{
  "hidden_size": 96,
  "num_key_value_heads": 2,
  "intermediate_size": 512,
  "hidden_act": "gelu",
  "norm_place": "peri",
  "tie_word_embeddings": true,
  "init_std_qkv": 0.0526,
  "optimizer": "adamw",
  "weight_decay": 0.0,
  "decay_fraction": 0.845,
  "decay_shape": "linear",
  "doc_mask": false,
  "dataset": "wikipedia_en"
}
Each number is 500 + 50 x the weight over its row's rms, rounded and kept within 0 to 999. Layers, rows and columns count from 0. Numbers have three digits each. The size before them is the row's rms in percent of the matrix's.

# layer 2 MLP down (transposed), 512x96, rms 0.139, rows 314-347, columns 0-95
094:509475407544576445522476501447519458454481522414385472508517531419446482549567542612406510451465520517551457462479408535522437496461508493500581390500520416491500569447515436483447460504465437575467565524522458515527474562457536517422477550450567586473557448487453436496500454587472453455
102:514527534529420592565500534516491558544535426479500596523496530563469541473534431553426418436468488464428486515571514488452502516475469536516501441609484534436478584512542535567466552514491455440469431508387581454424428471433523576383474447470519477515421507491439486507462416463419508497
104:510429490525458486485438476582519529498479566525480525518508383483567478368553510538601483423510484550537590535495545412429556532439472499418572489543497516526470553456472531444497572483547508482582541508448515603355496556481498451548482498472374451470489455490568512505453477484498479443
113:445479444381426476509527529560470471566592503411491470506507558512421449411586458501600432423428521570465429527451546546473509407503524483438449433486537492419498482437537499507469541435481435527419521499537511522532537520524433506493497604579460458541489535571431500489548511432536438520
100:481402496533483490533493468458572506533418576483497438462542433463447504496507541559534466391466433447504377499386489443412548443415455476568495465535502502534493532571486533493572502529394467495518534523449482522508436421548556507495563463519425583533511425565525522479471497469504636519
089:423477426524474590547497435549496434585557446486464535469434559558543434505447545474523509531500526515465467531546503493512411436620458494532408553523373492496551486510549505502455448495546494479474560578473557537526452467473502431515480395489531421548426532440517446525550473408420477409
098:499533486489553576586531626407494485408476456504463505529533549529506542478539512576608511481547470555525482477525491574514501483482611466437492479518573489477522494568431496579534552478473521496549525591503478479563571605531486569513506520575479535415457512460544483413496355510421520453
096:456430503570533444552461441570474540422496514557492482508537461490503548502468489515510516447537466512405399487445558483452420430596498550472541562466454477480456438391538573569480632565491498525558442432476519472524555471542579536553550420413433485439541534454486474468479428524503510570
112:588489461503513560445535494489604436491378473484518473535509552518450487489420423560521495505435555557410513418410511639515478499464511528495489481475497452495535424472576396486470558485539514401523482512458579445557507497466553506529524491507511478434460624450547516482595514508523590478
108:414527515509489517410513483609483545596498548506491516431461456601473552493493586532533487564521517432507508452455482456509449529497499330494513525573486502494424518507526556449473527489441557562602500401516478481559597547513490461585483472496462435561474522458377529492442521495532569523
099:507619511520499619505445491533543450449482388551457439497505594477544519472487512582455491492458545481504551483500486485548354460539513626590480393497564547489458484544483518536497549520505443456552462559543573571567479477508464524569409520502612486575465476515510530505498527489444521480
092:434606483433466529475532549518487437470539451455514469519425486496557537445422551457509477530446558467415541490532476468510559604457507578479493507447519443490513400605566537467447551523533555568463616456445458557531495471427577426488516471549478526522506453416425411525543444530482480426
089:560504514517496570435574500393509566497459475517502484476518528511525406478514499464512504519497547563522458388476442506440513500437484587503553411459554504520513428419492577497546557494472587591482513403477498483508458542480632514514564473523527563486505503478510460331561476418444519564
107:557492496494480495465510495561489516511400455480530424494508533490543569506447516486462485523536513344529548555344517416453524512461422504545584491503590479444471504469556495531581449435499485577553465472449508562479546581527451505570555420546443543472502551392499520534554597446474499478
101:451419518495561479549575569515493401476427526509466567454494514447540444573549541505511531469410507482421489413571464542625428487512522598480492514533483482519461450516562567472550444490534503547513534431510494570528487494510623476464489424506377522481493495437562547478606511578482552532
107:494573474547510523518530543519566425489396465464453506617508507505500541479560501591503467461434476528487448464518472511552501464365575460527539456408499398532542447489535471506458538510568453587562606528462460498572580515518519475433457489563581593511468427493527527529560490570576498537
094:482549444357480453472506452445585483452403583489566398403451552551517508527501401508468463454430513424493493535504401514485521471522495545468473502422459415491454479533532580511468535463497561602462625561506474484505562547489466572524546472432452512464572499538525535484529519456496507534
105:516528582454428522404557549575502490483570536608513476547508538472478449576518464579483455504536509499475571465532491544506461419587418549559516479595374517539474428543460526569432608505559502491537479534481521515512527426516500536467507388476473449464473489428560602484472528448508434506
095:486509543558422495498437466480376416588489488555507499507541569476574429512426501542485566483456483535489494521555461554501479503470507476517397413571469431538519528601527377468564505453581457543494457455526500513522443541522514478454478454576384588493525450490455402481484469476448588494
105:386526474542593399605561495421456481430482500501492448433495506612527503484475410551571590477496483497427442498463470542491527466416469507437571425482602461486517529508448545550496555560517499574496502565451502478558522468506524526438442576485542563438452508494405460483542508487517564440
096:497540520520458578511487520530418498566457449488453561501477487479554573569489486489564456499514569474421535487544554486581411530533545447493472562479569542471602461443533506521550562559522495492526409467509494555620601492498562494487424489560500507434483416523492610463540474501467412636
096:459605389539457486473556499488417557555456517474466502498531578409462523500537480480435438472539447427443476429499495626541463448557549512526552494398538479533471513511571457486480396461447438576560495517436461524507619521470523452549494510570546386477546439491447504517494441483513498463
100:420575477522483520443511472515484513426582574555410414470541479466594524436554429561543478527476535581548556532494426434444494512544531485560462481499453497396567424437550466426518524486471530468455540509486424435536460599484446491493533547526480407493536463483469550589523630472502518479
104:385485497530521496541459580442562438569546356534495475603515508477543538429452496477477486525476469364459624551527530467515472550544530535430546453467532401480495513491453480573523457504502509545527547477539566594520447491559485483544525488560485588537530466490485571502603449491536526553
108:555508567507528480448540551393445450531491484443447514443484465546552511462413568439626485467543556484446422444479473574496519545550616484522556531442435594539507535434610488562563459481573495453482442465558520509520535458547546477566615429535492497559471484504510481535503438480517474554
104:496467502548392525525518482488548494571447496628474577451494581565491527533576569578473523557563461485564530498501473546495515443500450589546577508478395475521510515446549563539568506551498478449512544545494545568566476538406484539538467434553478419469419599433459533448514594534487498463
108:508534507454504576622592458507538493496588476503450461596472476496507447440488483424460462493432525506488486451571556522587448450449539465515446471577497550569451423402574559528506564512414500470478474410471534554480555451529560397568428537485536477440521428523481512570504577488477500443
097:455524482490538429435484513503479396537522469480490503598555464561467498516492481463608444387455462448441480551479448500450578477514483512406577462493514497595506543489509474521560507489542587528638496489436555527530476523510455447485508433483442599492510449500568444508423470491465629586
098:521528451481498473502470550666461492501595422530528447479492557499543444490551576495497493515535451424509510527504451496605496563530464515474563450437620479483447426544479557390497528516508468454456505502522492553508579517547500462437587545441492459521586452435536452581516453603494534577
092:529566485474488552475506409522469449535524498544539505558537549407551471514567523521515442590478438489502597549528480502595557557550519549464563471515557491347534492540472610469498569531458385462556506440427476450477511471563514549483473564412538461574521444450565506455508517431509491437
104:541560455539537452504394579561466600468549477541530497446474473497423537614468466504457418538525474575510557461535568486423480534537553509583453511441485484526543499550609514472468458426535503498594406521460497467610538472483392461495428500481486470580482463487458419480457520472551552532
101:484549452539469588517515485461481561495411511468484483511503497477404514499476663561466538617424450511499486550388481497573401453505538577524538488564496459513518435507499532502552532486436487442597561474455510504458504503516461539440453510456568544508551552596459609497509528537456407531
093:499559531458519495456585556436493438504482466548510396548540476424464573527476480520529549561440510497537508555496483506452506485416537516353639515594601554462505503434449448515557483530567416503524543493615481488510521566513460495575502479567487551550427514532493529521479450559424455475
087:434496488510440470485499465473482443442401396489527453542497453480495498521529499550468569464519450507521488521519548542558510480441575485613538481531533500617481517493558479474494504550573501586464452564432404450498588456474501524451447552448617666550464464541547550538487458588493496537
# layer 2 MLP up, 512x96, rms 0.161, rows 315-348, columns 0-95
100:515416540514525443521456467392500486521462530510559421410488447468512479517417552524557520597443480518463481499381500521613452530505538491550498520454496558548430568535427423402520541496555536559537562462561480488620541533564510482510485524548529544490511467488568538448542628555454471507
109:501576478479446499504478491523588482425523485479533528512528527578489473513467461528420512473520584470480538541542505556522490469585593545476441503424475485478589545520542507456478453568448531514495433626513540470629462423522456554438513524543595563550552560479399439519528605421455571513
114:510502471532558426402433446436432518503398446547563522486507432591575547528499481515461537470602490466554491509577563469509582502600509440538500524502460503520504590439522558468514450636542531479487510524452461489468452502467574522436468469461511502441468486619514431435494570509443576530
109:475585566522506516487454476500387539450518371551529573486476527612568470475474462457437506576552545496515535495563533514552468525556590450468551466422565541534440501453438462455423550482593511539487450466574534425422506530510503510583444508465579518484475508491505432460452456532489399437
086:489437590452576395415443510390506471542358484526457480530482474498471523540536556510482530542485483444519522524478497573534550533448596514502584527450512527541492483471434504511569586469455574395468384533505484495498570482554478485481478620517494568472475456423548506530529500557491566562
099:481545498436447454515469509566435506533487493469459386459481456448510415508485497470486480473546396559416413491484441462493546397458469403484473470453494538515486509415523530479460546459531433505515557603500540559474410519494536471490506546388514579557464444475395485524471643515439470515
090:556585448438524497473518491446513450519543472500457478431461457507555447461587525483501460534439507463533533479552468484518594459409468420431559426462548551459510556529516441457517468465534564584525505661515455576461499548486426467434459512567555585567511472514516400565523564479494557427
119:403484588497531487477438591514466523421459459525521552476557488551583539527569452435534516542542360460556483496496535508461523494541502407508531482479535598601539513453417516436526447539509574587406572523594511443429520595528464509424486513501471478531562443524456511522528468467512473466
113:536538434512452420550428500389476458451506471504502498538514481527484551523507500652541482531602420609560571545572615436542537453546485612546501472494537492526503481491444357516512514570463542462463530556494452478425505432557531520451500564512534546492464509482464562495543550525491500508
097:587441504457450452379509497467510493536476552537664533514558394579526491491464534530455534494478491485496456493450568459513567528501511402441516517571498560533498575467452468405525548496456588532431426451443512453425525587528527533421511583494467523447489532565542480587488534527468506511
090:499454532536514440530472445516406582475489474538496541505580469531471473537564447503457519499481442504510415488477504528546483379582482367470505512542541485499427666383434538462540504538466526464487466523536503447508480528513435655532482522450588506441461507514548533504559517532528478567
097:413511473575553371557452481533464476488514496502558510481482479543469561538538500490424505500471465535465520589461572456466546532516494409490452628459503467506478563447448427449469482506585570467545479509478511407423542472469405546502474525504501494528555531551452498592397455633548477439
101:475502458533545456537493442422503471519502538501442576526558415511453465550467561508483498522473528563558555520612519539491603547513575487450487565556516475477440507486422550512423551529519512350425493501596586398549392493526534552451471530471570550530541468526461555473535415530468464516
093:458609497481489465551500431509446532494422549486555397511537533495578520517504469522500533556611437500581496549402586452423507421443458488528534524500523438526457601502429510435536499459446501452485434480499585415530494576546446545495460535588471499521475592531440568523413523456479543485
115:560468564436472484483460488434482525482539466521521542479446509412556470496468523526499498514618502500552398495492621483479475453544328529482439521480418590491538544519452484422521493484456549529465449578551615403424502561492514533422496537517431575530527563487495457496489436453462492512
093:536453517663516519523496499522430553485525376540488514529503541481506497478516546549470506522590415599453460419440556489494571497403490437493570468560438550551543500477436476510499445481513556476528380476459499518458447474450540479459459540554619515527420475537420476513485462568474529432
100:539502487520534504482477463443523489535515431453473503418530397522527524446444580602435520453485445596543478505457454479454674517488478426498539521492504474540507544490531514405571426544516551456503592549478518447520395550538466555521437512515568577432522584413490459479514481459486530428
096:448524488410552461529458471527545498315482552468482521495485454496442580475538522505560464445579531461571492565454516452509497561591458584457621559497541557551541506389446597554456500513455496467537463550508507468516513559468446553568520484417545438493450492469536521543548566462509497477
107:588541477474461600498514479549506430543445443514513556469529412411510464586548529592506393536486507562567520513480490474451457430553510486544501512510466529542507520504555419446562436526484463445504505513555523521434460634423496502563521421483529573553545521478649532492425554454511511538
083:563428505449482484526550447475493478452514510485547406538517516486465473482631518506448509494565463480620550542490548430400618436484480477564543491442504449486399514517472492512504495478471520525474594505500517444330467519482495526475528542481455531578514625465507466581495521473494551407
096:567482621481443545506468506495532516472483499430571526526573421547566435469457474555583532529474513558531590592494612412505542493477530527543443565506513584532553476519451488458532550549539561518424529493556553540489509506487474507540490489390528534540487567545625480487511520644462480504
099:508488522543518467524489458492534552527390465531622503475477445546448523540484590480395554401478426415421414464453524572531533478396461501472487489512479473549530508510466502515520421491483487492601463535503592555467557434461524530433449473537522561584439517489513478466394391478480475563
107:479487624441456479458469483459497464516443586505573522508503463536590469478434562568505467431522530549521446456413547431465523511406482522428500467544451501496532585540475502363516536511560525526507417538471585412470511460573475486439492604489479531493476462634516452497451577480468518531
114:430501488508549415528449445518504514505517509619546476572533511433488503516542492507385526509535461504501602523512564482545490456422479495517564542478550418558539542520376435475423472507496436476543477547487558423449460488523471587444417560462386522382476529497454546446462545488419536520
102:458570545531574420548450445497441559395490493452569481550495415470537443578489476496496543415445488561433484496491531461467571544514462426417483453446539506511459519560441531412448475507510505476485446484491442422473489539490418442446430485533556535496606422567562454550436436415455546499
101:520539475530569522445473506521508407474470504530526545451536485527524531572560515527482521510576461462565493456381544501359539424554542487473578521448505477415486526559451459493511420516524636538533576602611485510510463525541396490431495481519561540549540565509565485446559502519542459533
103:576420483535492490505480457520484583380447543502503593451438499488497485435538579620425566566477552534552483534483563546441469485507469391523496590567529517536506570529448494465467473538489434507463469548513498398430535479414476544453452571559563535539523572586493492469492545510547495425
092:522516532501527496507528480323473562500459503536482502448511502555475577420506453587391521490434457502542505477476526488431464410516459445475464542528433598560544554471454424496510533494548572561540378492483550432511477515550438508524440616556489550505474496528509453497482540373460517472
092:504451489499438440534442512430535522452544443505599510508445533515507466481492523497517442399536493467428445575450547455485516465506362431469430544508609502568500503477582444488572478496544515543459512605533529541393514545463547524418420529529516477477574471481524440522453463538531470638
106:487538560448537514449518499398500371467505561510436535514610478483543503473478509565559478394487422500586402448518515471581476376514391454522435510490493500468577509434478521448502484555489512499472539530502525509448496521530545528475558474440483594507538566434558510594508440560474581457
106:561459500531538465405483532517514427480532477562517526487494481564618437447448427504475415431523494565412495497579530419389561519486499463481484522436535647509465537501487487564464468548609511533422495551510468445566437523499491449558560472425473531544531471436517406509576493481537513514
091:458508484499478485550452503553502466449413481487435494517522394577558449598481518459525410509539463435416499543511470479568492531513413482576422518461532441566459547623542544489394478461462504476467486493436491459513460400606566552490531511425627517554564456505489540528512540490510487555
090:629480540552598527507493546499555582478504559561483491531467568497500598487493504472537404556528519510471491470460449365453503510588437433445521473470535491444544452541438487542496510442467453420439572527544537560510463571521480567529540474526406423490545577424456485425547446438505471514
094:518598559489528492392507497502371482476522525597549482482565497468524580573417466348562494576457537469506539559465559463479506543538529435431556522477529510554509496518612460437419506461562471473444482526482510464537462558443497563478514540509568510512514403580506501457486555517417510476